Each number is 50 + 15 x the weight over its row's rms, rounded and kept within 0 to 99. Layers, rows and columns count from 0. The size before them is the row's rms in percent of the matrix's.

# down: layer 6 MLP down (transposed), 1472x640, rms 0.0493, rows 1229-1257, columns 320-399
# gate: layer 6 MLP gate, 1472x640, rms 0.0474, rows 1230-1257, columns 320-399
# up: layer 6 MLP up, 1472x640, rms 0.0495, rows 1230-1257, columns 320-399
down1229 097:37 48 43 42 47 46 12 57 12 76 33 50 59 61 61 44 45 23 63 32 51 57 58 36 51 02 45 41 42 45 58 37 41 72 64 39 46 30 54 50 40 55 34 50 44 39 70 36 36 67 83 29 28 59 53 35 55 51 58 55 47 69 42 44 63 47 35 46 58 31 55 91 55 49 99 26 49 48 74 43
gate1230 106:30 36 40 44 59 08 74 33 63 60 64 34 48 37 54 45 58 47 40 40 51 40 61 20 41 39 60 43 66 49 64 60 57 53 55 34 56 61 68 37 57 46 32 62 37 29 44 59 90 79 37 60 36 45 24 11 81 72 48 42 33 40 39 46 40 68 33 53 52 36 31 34 66 40 99 59 30 59 39 27
up1230 106:39 49 36 35 30 41 52 54 52 71 36 47 41 33 60 60 48 42 72 42 29 52 53 73 32 39 41 63 40 40 62 40 43 56 50 06 72 27 38 50 42 50 48 46 52 54 37 65 40 42 49 48 35 48 66 62 53 52 54 37 72 45 59 39 54 63 30 47 78 41 65 43 50 54 22 53 49 33 67 29
down1230 108:57 71 45 67 08 60 49 57 63 47 00 41 48 26 31 49 21 32 57 57 69 36 60 58 59 53 58 46 74 54 38 37 51 56 45 44 43 32 55 58 45 79 52 43 59 59 57 51 37 51 65 59 32 50 74 64 27 32 61 31 30 35 59 70 56 57 75 44 46 47 55 43 42 50 21 55 38 39 52 52
gate1231 109:60 39 63 32 39 49 54 71 39 38 77 65 78 46 64 36 40 57 30 59 51 57 74 56 36 39 41 79 45 61 57 46 67 56 36 67 63 26 53 87 45 45 77 62 44 45 21 60 36 35 60 54 61 51 32 46 49 64 56 57 35 47 53 50 73 63 60 40 48 62 15 48 30 33 65 62 45 55 63 36
up1231 090:55 39 52 38 44 38 60 52 38 60 82 54 51 43 54 68 65 75 50 58 49 47 59 52 54 43 55 50 58 74 51 29 60 51 49 56 48 55 46 57 59 59 45 31 51 43 43 34 65 71 36 33 58 46 36 29 77 64 68 26 44 44 68 51 51 43 45 32 47 35 19 66 38 61 78 54 55 67 99 59
down1231 086:55 76 49 28 55 39 36 38 72 45 21 77 52 40 48 35 48 47 85 56 36 40 53 52 63 56 65 30 40 44 59 58 30 57 33 47 58 29 73 38 55 53 38 72 47 41 50 54 56 57 37 45 59 48 49 64 37 38 35 49 70 62 46 36 59 62 19 35 53 59 75 64 84 54 49 38 67 41 17 51
gate1232 101:64 67 32 60 61 46 18 81 59 75 47 51 61 54 51 75 53 36 40 75 36 65 44 29 76 54 53 44 37 72 55 20 72 52 44 58 29 62 40 45 45 58 55 45 67 36 48 64 41 40 28 58 62 61 47 36 49 60 46 58 39 63 42 49 39 68 76 19 42 35 67 53 56 68 62 67 64 44 53 52
up1232 098:60 64 36 44 58 58 76 56 62 60 44 38 25 47 24 52 78 38 30 83 73 55 43 68 43 77 49 58 54 58 44 28 25 56 70 83 56 65 44 62 48 40 40 33 62 63 41 56 60 35 54 53 45 48 63 62 33 43 23 47 37 79 37 25 37 35 27 54 49 63 43 28 63 70 53 43 49 40 50 68
down1232 099:24 45 61 33 24 50 43 46 37 44 40 47 70 32 31 58 61 60 14 25 61 21 67 49 36 55 37 46 29 62 44 64 24 35 61 47 38 77 58 66 59 50 63 41 48 62 66 58 37 85 76 61 68 48 37 68 46 70 42 41 77 45 49 37 20 65 35 30 53 50 34 68 27 33 58 53 51 70 27 46
gate1233 098:81 08 66 38 49 53 34 61 56 55 51 65 65 61 36 16 76 57 28 35 49 56 49 71 50 44 63 62 24 57 41 49 42 50 29 66 84 73 54 68 31 51 47 59 27 38 45 54 41 38 63 32 19 51 41 60 57 46 55 46 63 48 64 73 20 63 38 33 51 60 20 62 29 61 54 29 34 41 55 48
up1233 095:72 57 39 61 52 58 65 36 62 57 51 59 53 51 26 30 38 46 41 59 34 41 88 54 39 29 51 79 56 55 33 55 54 34 90 59 18 35 62 43 70 62 56 49 28 41 43 71 37 29 56 30 52 53 53 62 31 27 75 32 55 37 55 33 57 49 39 52 49 71 61 36 14 40 37 57 72 13 56 24
down1233 099:51 45 79 33 58 83 35 49 87 31 66 40 36 54 52 55 35 75 33 63 40 81 45 59 50 42 20 76 58 22 65 57 53 49 78 35 21 45 71 56 64 81 53 42 27 53 60 56 83 48 62 64 36 52 66 49 36 46 62 77 42 55 41 52 56 59 72 60 42 32 55 21 49 43 36 43 59 58 27 70
gate1234 097:58 39 51 28 26 27 46 37 57 26 48 40 41 49 34 64 62 36 48 46 42 74 48 36 64 23 55 57 35 33 68 51 62 41 49 53 53 54 51 46 36 80 22 66 09 40 49 71 66 44 46 46 44 45 26 31 33 42 17 58 35 70 55 37 45 29 62 58 51 58 61 61 76 40 44 39 40 38 49 55
up1234 102:49 40 59 34 66 35 58 24 33 42 45 28 44 33 52 60 66 60 40 34 73 62 29 71 55 53 63 17 34 47 76 50 47 39 35 35 52 55 50 62 81 64 32 63 55 64 75 28 40 42 41 66 64 60 38 40 63 44 39 58 64 38 60 49 69 53 45 50 40 46 35 44 63 48 44 47 48 57 80 41
down1234 101:50 52 48 37 44 38 52 47 25 49 73 57 46 63 36 72 60 46 67 59 69 55 68 41 49 23 55 56 52 74 66 60 33 30 56 50 35 60 48 08 65 40 79 54 57 44 57 45 48 43 67 49 66 63 29 39 54 59 62 44 32 37 18 75 56 51 63 64 43 51 65 52 52 61 65 48 44 58 66 64
gate1235 100:63 64 54 76 56 76 63 42 70 74 51 57 40 62 55 63 36 51 52 46 46 38 70 30 34 64 50 36 41 33 59 65 20 51 79 40 73 62 58 35 46 55 37 18 50 60 28 68 28 38 44 49 42 65 84 70 28 50 21 70 31 56 36 50 49 60 47 59 49 54 46 61 37 50 68 44 54 45 46 59
up1235 097:34 49 20 44 59 53 90 53 55 47 35 37 49 48 63 48 48 31 18 55 54 48 56 52 56 48 38 50 47 20 63 52 54 56 50 53 36 31 60 50 69 43 81 40 54 49 62 43 58 68 14 32 78 60 57 43 86 76 39 36 90 59 44 60 36 82 44 61 67 45 26 32 56 74 52 59 56 16 50 50
down1235 096:41 51 71 64 66 48 43 55 66 63 38 68 37 74 53 21 46 56 59 53 69 59 68 42 17 66 48 29 40 66 38 55 67 74 49 49 60 60 71 36 58 42 57 43 44 28 20 49 38 48 50 63 27 41 30 73 57 36 68 59 47 58 50 29 58 53 39 59 57 68 58 50 42 39 40 32 56 63 41 45
gate1236 097:16 57 56 53 39 69 44 30 40 31 27 52 66 30 68 52 41 58 28 33 60 63 65 58 42 65 50 39 46 48 42 57 28 13 36 58 37 47 60 41 54 58 44 62 28 57 53 47 46 39 45 67 13 51 15 55 44 32 60 61 24 43 20 49 55 51 32 55 40 35 43 50 45 61 34 55 47 21 56 13
up1236 097:36 90 26 69 48 32 31 64 50 55 47 46 26 21 55 32 43 56 11 71 49 62 44 53 47 63 38 43 73 49 43 29 39 32 41 40 50 68 20 72 55 57 45 58 26 52 06 49 42 29 42 22 52 56 59 70 64 54 39 67 50 45 42 39 52 70 41 10 53 58 68 74 67 58 52 45 36 27 60 40
down1236 098:49 43 41 67 39 41 55 28 00 50 45 46 18 61 39 47 82 16 66 62 42 32 41 35 72 41 55 54 63 48 79 41 51 75 73 61 58 77 39 39 54 55 80 74 70 45 79 39 33 59 57 69 53 54 77 37 42 78 13 42 85 38 77 68 62 34 46 65 47 40 68 57 44 25 42 38 24 76 40 67
gate1237 095:59 47 48 43 49 63 52 48 46 20 58 71 14 50 48 45 51 39 43 32 41 72 45 53 40 44 83 31 33 32 62 48 48 67 24 44 37 42 41 68 77 57 43 56 42 30 01 50 64 67 70 96 15 64 43 42 64 52 59 44 32 53 79 50 34 40 63 26 62 36 50 55 63 63 53 52 66 38 48 71
up1237 103:67 55 63 64 36 59 87 65 66 34 43 45 44 43 50 36 40 59 50 51 39 40 69 74 71 53 23 47 46 48 21 44 40 58 54 27 42 67 62 50 60 68 63 73 51 69 48 68 28 61 56 53 52 51 58 82 35 50 46 62 55 35 48 23 59 62 26 62 66 47 74 53 45 65 63 67 46 38 38 45
down1237 101:71 62 40 42 36 40 74 28 99 54 55 42 42 43 38 38 45 46 36 79 51 55 51 57 42 56 46 48 62 56 43 35 17 71 45 41 63 69 70 38 60 55 38 63 37 49 65 51 01 36 21 09 42 33 52 38 45 68 60 31 56 36 43 56 68 64 58 33 59 50 59 43 52 65 54 38 50 69 02 50
gate1238 102:52 68 64 30 40 39 32 24 56 50 59 61 41 68 51 39 60 61 55 56 12 44 27 27 41 58 51 18 32 63 69 48 56 48 73 71 45 54 73 28 40 38 71 63 62 51 66 15 29 42 22 30 35 70 53 36 41 44 45 28 41 65 63 48 59 45 47 64 66 58 75 30 89 38 26 66 48 46 74 58
up1238 101:37 54 48 57 46 48 25 52 45 59 50 43 51 49 32 45 58 93 59 37 30 60 85 58 28 56 41 09 55 29 35 47 57 49 50 49 57 42 32 48 50 20 50 51 45 46 62 67 45 31 56 24 35 42 55 67 48 59 51 55 55 38 73 85 66 53 53 43 43 40 52 56 40 40 65 70 45 40 26 43
down1238 103:65 33 55 48 47 55 56 52 30 83 65 73 65 35 80 39 74 56 49 56 38 58 65 43 55 40 59 55 33 69 23 44 41 39 38 53 55 27 58 35 73 58 52 31 59 62 61 56 55 45 63 38 47 54 26 56 43 43 34 58 53 76 58 62 67 36 32 33 49 66 49 64 70 60 29 41 53 53 18 69
gate1239 099:65 55 35 39 42 62 66 68 62 53 50 62 51 32 30 40 47 46 41 59 40 46 42 56 24 19 41 52 40 49 53 79 82 48 66 39 28 29 49 35 73 49 35 48 63 54 40 49 29 34 46 25 53 49 64 37 72 43 57 63 35 58 81 38 54 46 39 50 64 50 53 32 61 34 57 72 29 50 71 49
up1239 099:77 16 59 52 46 44 50 40 60 63 51 87 76 22 63 33 91 50 49 51 64 42 45 64 22 44 21 58 57 63 34 56 87 37 17 62 78 52 54 49 40 68 35 53 80 64 78 36 29 42 53 28 35 48 46 46 33 32 76 45 47 27 29 43 79 60 33 52 71 48 57 51 32 72 45 82 58 39 64 25
down1239 095:53 47 75 60 50 23 42 68 65 49 26 44 53 55 70 61 33 51 69 56 23 75 39 66 74 74 39 31 50 41 51 39 47 52 40 45 43 78 46 50 54 36 54 49 29 56 42 44 33 58 44 48 43 22 65 56 38 49 35 44 63 43 31 36 44 99 66 30 43 53 32 65 46 46 58 17 64 27 40 58
gate1240 101:51 76 63 50 40 56 39 23 49 58 43 62 22 48 54 57 38 33 50 68 44 65 66 61 64 64 64 47 56 40 41 38 63 67 36 46 27 74 65 34 60 41 34 41 54 58 43 34 56 27 24 50 73 27 67 24 46 03 15 53 54 45 52 68 51 23 17 53 60 63 39 57 47 35 48 63 37 49 28 25
up1240 096:57 67 57 69 43 71 54 65 54 40 35 69 44 19 41 47 62 48 36 15 40 36 70 39 58 47 38 58 44 49 57 54 51 70 28 54 70 55 74 40 31 38 40 76 43 60 66 62 34 35 62 42 70 52 65 58 99 53 62 74 44 47 35 37 56 46 71 44 37 79 34 42 45 43 43 55 66 53 80 59
down1240 101:57 52 44 71 33 36 56 59 61 60 51 10 61 55 40 49 58 49 68 36 41 65 46 38 63 66 65 39 64 53 57 50 49 52 49 41 51 37 64 55 49 55 33 47 35 49 50 65 45 26 46 52 58 44 37 31 41 12 35 67 41 51 71 64 34 43 50 82 39 30 53 57 54 56 48 15 42 62 58 28
gate1241 090:63 39 70 76 69 23 40 51 92 64 48 61 45 54 65 59 51 54 22 48 37 31 25 59 57 36 65 43 54 52 29 42 52 33 57 85 32 27 59 43 72 42 61 49 69 50 74 43 39 70 55 29 51 42 78 63 62 44 13 61 55 40 57 54 30 65 57 60 39 83 77 58 30 40 57 30 66 58 53 26
up1241 103:48 62 64 50 52 24 56 43 60 57 41 38 59 59 63 42 72 61 56 52 44 40 31 45 45 48 37 49 53 51 49 33 61 49 57 13 63 48 58 65 49 46 34 63 43 65 69 43 23 71 56 39 51 57 50 68 51 60 59 39 64 49 44 62 61 28 32 59 08 50 57 63 45 21 43 41 44 56 28 90
down1241 102:60 36 36 55 50 42 47 53 83 28 42 67 74 46 46 29 47 47 51 48 57 00 78 44 60 60 42 57 37 47 55 47 52 65 56 27 35 39 42 68 31 43 56 40 42 37 55 39 51 60 62 12 34 46 50 66 50 64 56 37 26 45 29 33 67 54 37 59 52 38 38 36 57 17 41 42 46 58 49 94
gate1242 101:54 28 50 53 48 41 42 41 62 47 41 49 37 37 55 49 59 65 40 28 14 54 48 52 38 47 67 42 33 34 59 67 69 45 65 55 31 40 71 65 49 58 53 54 52 19 49 34 59 44 17 62 57 58 34 65 50 70 82 52 72 52 40 48 57 56 49 45 44 43 54 60 62 56 54 33 33 65 54 59
up1242 101:57 52 87 36 63 36 61 55 44 58 53 33 47 74 42 38 35 38 45 46 52 53 47 46 52 66 24 25 40 66 33 51 57 34 30 31 66 45 73 63 50 50 81 41 43 80 46 47 58 69 58 31 40 36 24 41 21 66 43 52 58 41 21 73 54 06 73 62 44 56 88 62 63 63 45 44 43 32 37 39
down1242 098:48 55 76 42 65 52 46 65 69 53 62 51 70 27 65 34 47 39 55 54 60 73 34 59 55 48 69 52 41 49 41 29 57 40 33 41 57 86 41 39 50 29 52 37 46 47 43 34 51 21 43 47 53 61 60 40 53 67 41 67 19 62 41 45 27 47 15 44 66 62 34 73 44 19 29 57 41 52 58 33
gate1243 102:40 70 57 50 39 42 23 46 63 39 52 42 39 22 42 58 52 42 30 46 68 50 72 57 55 49 50 46 46 42 23 57 61 32 60 48 69 35 60 56 58 67 50 59 35 70 46 38 36 66 45 16 47 39 43 59 75 43 25 39 47 66 73 75 63 34 58 60 28 57 42 36 67 38 47 22 43 91 71 61
up1243 106:55 53 51 40 43 58 52 48 57 22 19 47 34 45 43 28 46 49 41 35 53 56 64 77 31 58 37 35 25 53 23 71 49 59 41 39 60 41 60 53 21 37 40 63 60 31 58 47 47 54 56 46 52 61 77 56 45 49 41 61 27 71 58 71 62 60 70 63 25 74 44 57 69 63 66 44 82 30 46 58
down1243 105:53 52 40 46 63 53 67 49 39 54 20 31 43 61 40 42 48 48 31 50 55 92 71 64 62 76 42 38 55 61 38 57 60 70 50 24 55 11 42 63 34 52 56 70 67 19 43 25 65 37 63 57 27 74 47 75 43 49 67 39 31 38 44 63 60 36 60 60 40 40 59 48 45 75 48 52 50 48 43 63
gate1244 101:48 60 52 64 70 38 48 41 56 52 49 54 60 46 51 27 60 41 72 38 79 45 68 22 64 66 55 40 25 55 27 43 41 41 40 65 47 33 55 37 56 57 35 38 46 49 29 41 49 74 35 48 48 17 69 67 38 55 41 46 34 61 70 42 66 33 43 42 47 39 25 62 68 37 34 44 41 30 50 82
up1244 110:59 50 21 27 55 47 31 51 53 12 30 48 81 26 35 48 54 47 46 64 51 45 27 52 54 13 43 73 49 39 55 46 48 56 52 51 49 58 40 37 60 35 62 57 59 50 52 32 15 41 38 38 30 65 57 61 43 45 50 69 67 62 47 38 51 50 23 55 29 56 43 38 45 53 22 75 47 78 45 72
down1244 109:74 48 68 14 35 51 56 41 56 43 78 32 56 65 58 64 41 79 35 55 38 31 41 61 48 41 20 61 90 39 53 44 88 49 65 46 47 49 54 27 47 60 63 44 25 56 34 17 47 40 60 16 58 49 31 30 67 50 23 81 48 64 48 49 52 51 49 55 53 58 43 36 29 43 61 38 32 54 45 28
gate1245 100:42 35 36 18 62 58 81 52 58 57 60 86 47 57 40 69 47 88 70 38 78 46 62 37 75 57 60 37 32 57 75 55 24 06 42 79 49 54 61 41 55 73 60 59 59 65 43 55 57 36 51 54 49 43 67 52 26 33 29 48 43 54 47 82 28 50 70 62 69 75 33 64 49 61 44 44 53 48 26 58
up1245 104:33 50 61 52 62 39 78 35 36 62 39 42 45 60 47 56 30 41 64 53 84 31 44 78 54 28 29 56 62 54 49 43 52 21 51 32 35 49 57 71 73 99 78 71 54 73 57 34 49 87 33 59 77 56 53 45 59 70 80 56 49 14 52 31 50 58 53 49 46 59 60 44 64 39 73 63 33 31 30 56
down1245 106:45 58 50 36 38 51 34 50 59 50 56 53 41 64 67 63 59 41 50 71 63 99 80 29 46 26 60 59 77 51 39 52 60 47 67 19 62 35 27 49 53 51 97 84 60 54 55 57 56 60 70 55 29 56 46 63 45 66 55 76 53 77 73 47 47 41 58 56 70 50 49 70 44 68 45 46 61 34 61 52
gate1246 103:54 60 51 58 53 60 38 55 59 48 39 41 60 44 40 59 78 92 62 38 71 50 58 33 56 58 57 45 36 70 28 49 52 57 39 40 57 54 58 43 68 63 43 39 36 53 37 51 82 56 60 54 40 52 45 61 63 60 39 40 40 71 64 41 68 44 39 63 66 52 48 60 67 34 62 53 33 49 50 41
up1246 101:48 27 41 57 31 42 44 73 58 49 29 69 46 63 40 44 77 47 90 46 62 46 51 49 43 44 57 49 45 75 58 27 36 38 71 45 69 15 28 64 32 60 63 36 42 39 53 27 36 44 55 46 59 16 43 54 67 60 57 47 31 59 65 62 57 24 33 58 39 57 78 55 52 52 32 82 51 60 68 71
down1246 103:48 32 34 52 46 49 39 61 98 66 43 63 46 53 46 55 53 31 36 37 69 73 59 39 39 59 26 53 53 66 34 68 57 63 60 32 44 55 42 53 56 73 38 37 79 53 45 28 35 41 26 35 34 71 62 67 70 57 45 60 38 55 54 27 69 59 37 50 49 69 51 33 43 52 49 41 57 43 50 52
gate1247 099:09 61 64 67 49 48 07 55 42 51 43 34 47 60 45 55 51 46 48 62 42 27 50 59 62 22 86 57 70 43 32 34 59 45 39 88 63 69 53 58 50 67 23 65 64 57 64 67 58 63 10 47 42 40 52 40 43 50 59 61 27 66 62 58 40 54 48 39 59 59 45 35 58 60 15 56 37 47 54 49
up1247 101:37 78 52 44 78 58 55 80 47 67 82 72 64 51 59 43 90 50 41 66 45 49 56 60 70 66 35 31 64 53 44 35 51 70 52 43 56 64 48 52 49 40 41 56 37 78 59 67 53 64 58 28 50 59 59 34 46 67 46 75 24 40 25 67 61 27 59 35 47 46 55 52 22 63 49 60 27 58 85 40
down1247 102:59 41 60 39 43 40 58 33 00 52 52 28 40 34 61 53 37 18 45 56 47 00 36 67 31 65 36 38 45 44 57 41 64 29 55 33 48 43 46 53 51 47 58 53 30 39 31 63 43 56 45 49 46 31 12 35 37 55 32 47 50 48 59 41 46 27 53 54 56 45 56 65 14 54 47 46 48 45 64 49
gate1248 101:67 57 52 62 36 23 28 52 65 47 38 56 40 26 46 44 26 39 53 44 48 47 31 53 63 41 74 21 54 32 57 61 36 39 47 49 42 50 40 57 67 68 47 36 21 58 62 58 26 31 29 57 69 61 55 40 13 52 80 53 21 46 99 39 57 77 64 47 57 54 40 51 42 63 55 34 36 54 49 51
up1248 105:54 59 17 50 47 54 62 64 52 39 42 62 42 34 63 54 65 48 38 71 28 37 42 42 62 68 57 58 39 54 84 45 59 55 33 25 46 46 55 49 15 42 35 31 59 56 58 49 25 45 57 56 38 45 38 42 03 57 78 82 46 57 39 70 55 61 54 41 70 68 51 49 52 91 68 52 34 48 59 51
down1248 100:62 59 69 46 52 48 49 83 19 47 61 35 63 55 35 61 59 59 38 78 40 19 58 47 55 69 25 60 40 80 60 69 49 39 35 59 46 40 35 28 35 78 51 53 59 43 51 83 38 46 52 37 34 69 23 48 20 18 27 70 58 30 58 54 71 56 48 69 67 29 56 38 58 46 53 30 51 41 40 45
gate1249 104:57 55 60 29 53 56 59 45 87 53 43 36 62 44 41 70 62 44 31 46 54 51 40 26 49 50 52 67 32 49 51 41 44 58 54 64 21 34 59 44 32 66 41 51 41 55 49 39 66 22 71 70 56 82 10 29 67 52 57 63 22 31 63 39 62 59 59 65 79 50 69 41 29 73 49 55 57 37 40 89
up1249 105:74 61 66 25 49 44 55 31 51 47 54 55 54 56 55 48 60 52 41 41 59 59 61 66 53 60 30 27 40 64 46 41 26 20 41 44 56 21 41 43 37 26 65 18 71 68 20 39 57 39 53 40 42 48 53 64 08 61 09 64 39 41 22 57 93 42 58 71 60 55 40 55 66 60 52 43 27 61 14 42
down1249 104:72 41 51 64 56 50 37 42 48 38 28 37 35 62 51 49 55 52 60 48 52 64 79 79 83 38 37 17 44 46 42 61 71 60 46 46 45 51 53 42 65 56 66 41 35 47 39 57 64 35 65 46 52 31 44 74 43 57 34 31 38 36 58 60 66 48 60 86 53 43 63 59 53 36 28 59 72 54 28 51
gate1250 095:67 64 47 73 55 39 44 47 59 54 76 42 49 52 45 29 49 74 49 42 60 32 49 41 68 50 32 37 39 27 39 81 49 58 55 61 43 17 44 59 45 39 62 52 74 51 03 27 48 13 57 29 88 41 75 47 53 63 61 42 43 41 62 37 19 73 45 28 51 47 47 35 36 52 65 57 51 55 70 50
up1250 100:24 39 43 51 62 40 82 65 65 32 16 50 39 52 50 28 68 50 52 57 28 52 28 53 37 33 35 60 51 67 74 31 58 46 57 36 56 32 54 32 24 68 52 75 27 44 68 43 27 62 55 84 42 40 68 53 64 39 33 51 74 54 59 53 26 30 34 22 52 53 25 57 39 41 31 65 63 54 44 56
down1250 100:78 58 48 21 49 42 50 33 52 44 48 59 82 35 28 44 47 36 48 29 48 38 56 43 56 61 68 58 43 37 41 70 39 36 55 36 41 34 63 36 49 47 42 71 61 60 72 77 27 28 79 51 63 73 55 37 48 47 23 70 47 38 36 72 62 55 56 64 63 41 38 57 53 30 63 73 55 38 75 34
gate1251 108:64 31 25 41 65 37 68 43 46 55 59 71 71 63 40 37 53 51 57 51 36 64 33 55 60 54 13 54 38 75 63 56 27 53 69 67 50 24 47 31 40 71 58 52 73 63 37 23 45 67 26 73 63 59 39 40 53 44 20 47 52 60 45 94 47 33 63 57 44 47 45 54 50 26 37 54 45 80 32 62
up1251 110:33 46 74 41 61 36 58 54 45 46 44 41 36 45 28 80 38 40 50 52 67 66 65 44 64 54 52 46 43 52 62 33 44 50 47 58 47 60 56 70 47 61 36 68 57 27 78 46 41 55 27 48 45 42 35 56 41 44 39 73 25 66 52 53 60 47 51 55 49 52 46 55 28 50 68 82 41 92 54 66
down1251 109:55 67 38 40 50 65 18 51 60 36 48 68 54 73 76 50 39 31 39 54 15 32 32 53 26 54 63 48 70 77 54 39 70 41 28 82 34 50 29 37 73 70 18 73 58 81 73 39 62 29 27 31 56 55 62 41 38 33 77 61 65 36 45 80 42 59 59 27 47 55 09 50 43 35 28 57 61 57 59 46
gate1252 095:32 38 47 45 47 22 79 81 66 65 44 57 57 84 55 66 57 21 56 26 41 56 36 38 18 58 45 61 64 63 62 80 23 16 42 58 31 11 63 46 66 59 48 39 36 50 55 33 44 43 31 56 51 49 43 53 35 73 51 45 59 45 45 34 53 18 60 46 78 63 72 52 52 46 34 57 57 52 44 47
up1252 102:53 66 60 54 46 51 62 64 43 46 46 27 43 42 52 42 76 38 71 37 28 31 81 31 33 54 43 56 50 51 75 41 54 51 15 28 38 33 72 27 47 53 72 25 67 66 49 25 57 43 50 70 74 45 37 39 20 65 48 73 78 24 46 27 41 48 43 48 31 64 70 68 63 53 61 22 47 79 55 54
down1252 103:24 72 65 53 69 32 25 58 79 45 58 47 44 45 50 33 30 58 81 57 33 32 60 20 53 33 70 68 64 20 79 21 37 62 45 42 46 54 44 79 41 49 64 62 56 76 85 64 43 62 36 70 80 35 33 62 26 75 48 44 61 74 41 52 47 46 49 34 54 61 63 39 65 52 40 33 52 75 44 99
gate1253 103:45 60 45 46 56 27 29 48 52 60 71 81 64 46 33 48 35 37 74 54 75 49 43 55 33 51 45 55 46 43 27 32 51 33 54 55 45 34 16 61 48 61 60 45 40 51 37 77 68 29 53 68 27 41 47 21 52 61 64 41 26 48 52 44 59 74 44 29 55 50 34 71 54 64 47 29 47 51 11 69
up1253 100:45 40 28 41 19 23 29 43 53 44 49 59 26 57 66 30 74 62 76 14 73 64 52 42 44 29 47 72 76 60 35 75 52 44 50 41 61 39 49 63 36 42 36 58 25 63 80 56 21 53 39 60 62 51 41 62 36 66 42 37 76 53 75 70 46 55 48 59 63 40 63 46 73 24 57 28 39 47 48 51
down1253 101:85 49 70 59 31 59 37 26 47 39 62 51 21 34 39 66 41 59 51 59 52 45 41 29 49 50 58 48 47 24 31 35 50 71 27 47 47 51 42 35 78 18 44 51 34 49 34 50 72 40 42 81 81 62 56 69 64 56 48 57 42 34 33 57 47 52 57 59 43 50 36 30 58 57 30 48 55 25 42 60
gate1254 100:31 37 72 60 44 58 48 61 58 81 62 63 61 73 45 50 68 40 65 58 43 65 43 25 58 49 53 36 52 46 64 63 72 45 48 73 64 41 47 33 49 46 60 19 58 38 45 40 67 63 08 53 50 22 37 62 50 59 58 58 54 60 52 58 64 57 66 44 43 46 29 60 44 42 75 43 74 42 57 38
up1254 101:45 37 53 39 54 49 49 52 38 59 18 59 47 82 29 46 57 54 61 66 54 45 23 45 54 07 60 72 47 31 84 70 79 69 57 52 36 43 43 30 40 59 69 40 52 70 73 22 51 55 70 21 58 60 69 48 51 55 66 22 52 54 45 54 61 36 75 61 77 59 53 36 58 54 53 67 49 61 60 39
down1254 101:41 53 70 40 37 43 34 54 75 63 44 67 24 62 42 54 53 74 51 77 37 29 41 51 54 82 38 46 46 40 51 68 55 61 51 55 45 54 29 43 41 46 73 26 03 49 60 60 64 47 40 67 54 31 51 30 48 39 45 26 57 47 54 77 68 37 41 62 65 46 51 55 61 48 46 48 69 50 68 89
gate1255 100:48 24 36 36 57 36 54 62 53 53 89 51 52 64 44 38 33 40 48 50 28 50 44 48 48 35 41 41 65 46 32 28 50 34 57 43 19 42 40 20 68 71 29 66 65 43 48 43 60 51 47 31 57 23 18 45 58 39 44 65 23 43 54 52 45 58 26 59 92 69 62 41 38 52 45 66 44 32 42 50
up1255 106:77 57 56 51 36 53 65 47 50 51 28 65 30 45 58 49 38 48 23 44 59 50 59 38 74 70 51 45 57 30 54 54 26 29 39 56 83 24 25 50 56 42 47 48 66 59 27 51 63 67 53 59 49 46 33 58 36 39 27 82 51 62 53 41 50 33 63 48 43 43 65 68 47 49 32 81 15 53 46 56
down1255 100:71 68 34 47 35 43 52 31 44 71 58 77 39 42 43 26 41 74 28 57 44 57 26 49 66 66 62 21 40 60 53 54 41 61 44 55 57 55 44 23 12 50 54 43 44 56 39 35 44 45 65 45 46 46 34 61 72 47 50 49 14 44 64 68 36 55 57 75 56 39 58 28 40 35 34 55 50 33 41 59
gate1256 099:53 28 42 39 64 53 14 85 56 39 69 60 10 67 55 54 37 34 43 71 49 46 70 58 76 45 41 76 48 38 57 62 25 52 39 47 46 68 53 41 57 32 61 54 22 53 34 57 55 42 41 51 47 22 52 48 73 27 56 59 61 61 51 58 33 62 60 59 65 68 57 43 39 24 40 47 65 25 88 65
up1256 103:36 71 44 48 63 46 38 50 36 43 40 51 25 70 55 25 27 56 49 43 41 61 43 64 59 40 50 26 40 50 56 41 45 42 38 25 74 44 51 59 73 55 43 81 44 64 31 43 53 45 61 43 44 76 31 78 55 41 78 42 48 40 64 24 30 50 48 49 48 36 67 62 16 36 35 57 75 56 67 42
down1256 102:49 49 54 42 62 38 60 51 26 64 57 69 50 60 75 44 57 58 41 32 37 09 18 63 61 47 39 55 49 17 34 51 41 59 20 63 57 34 29 78 63 35 55 53 58 49 60 60 20 52 48 35 20 53 42 76 48 40 83 56 30 59 40 58 66 22 44 40 33 35 64 35 53 39 31 51 45 50 59 59
gate1257 097:50 51 57 27 49 59 35 54 54 58 76 42 61 42 74 76 66 34 25 65 40 51 52 55 36 42 65 71 41 70 37 58 29 57 42 55 42 43 54 41 41 48 28 32 38 50 62 60 64 40 30 30 35 44 35 41 43 16 60 60 41 52 52 61 61 66 38 48 59 76 66 54 59 54 65 25 30 65 50 39
up1257 095:73 45 48 54 76 28 56 73 44 39 60 41 55 72 66 54 33 15 37 77 86 51 35 56 52 26 58 64 46 62 77 43 54 74 46 27 82 56 61 41 67 32 75 68 36 54 32 63 46 37 47 62 65 84 41 32 43 16 52 39 57 27 47 46 25 53 68 39 53 29 57 50 54 51 53 38 51 56 35 58
down1257 096:48 67 59 64 58 47 41 61 82 49 33 27 20 38 31 56 74 38 52 82 35 33 51 52 39 54 38 58 54 19 50 30 39 67 65 66 58 71 69 52 30 59 52 29 56 47 39 39 53 55 43 54 37 41 67 49 37 63 23 34 50 69 39 52 56 61 34 62 65 40 65 54 51 54 58 49 43 32 34 28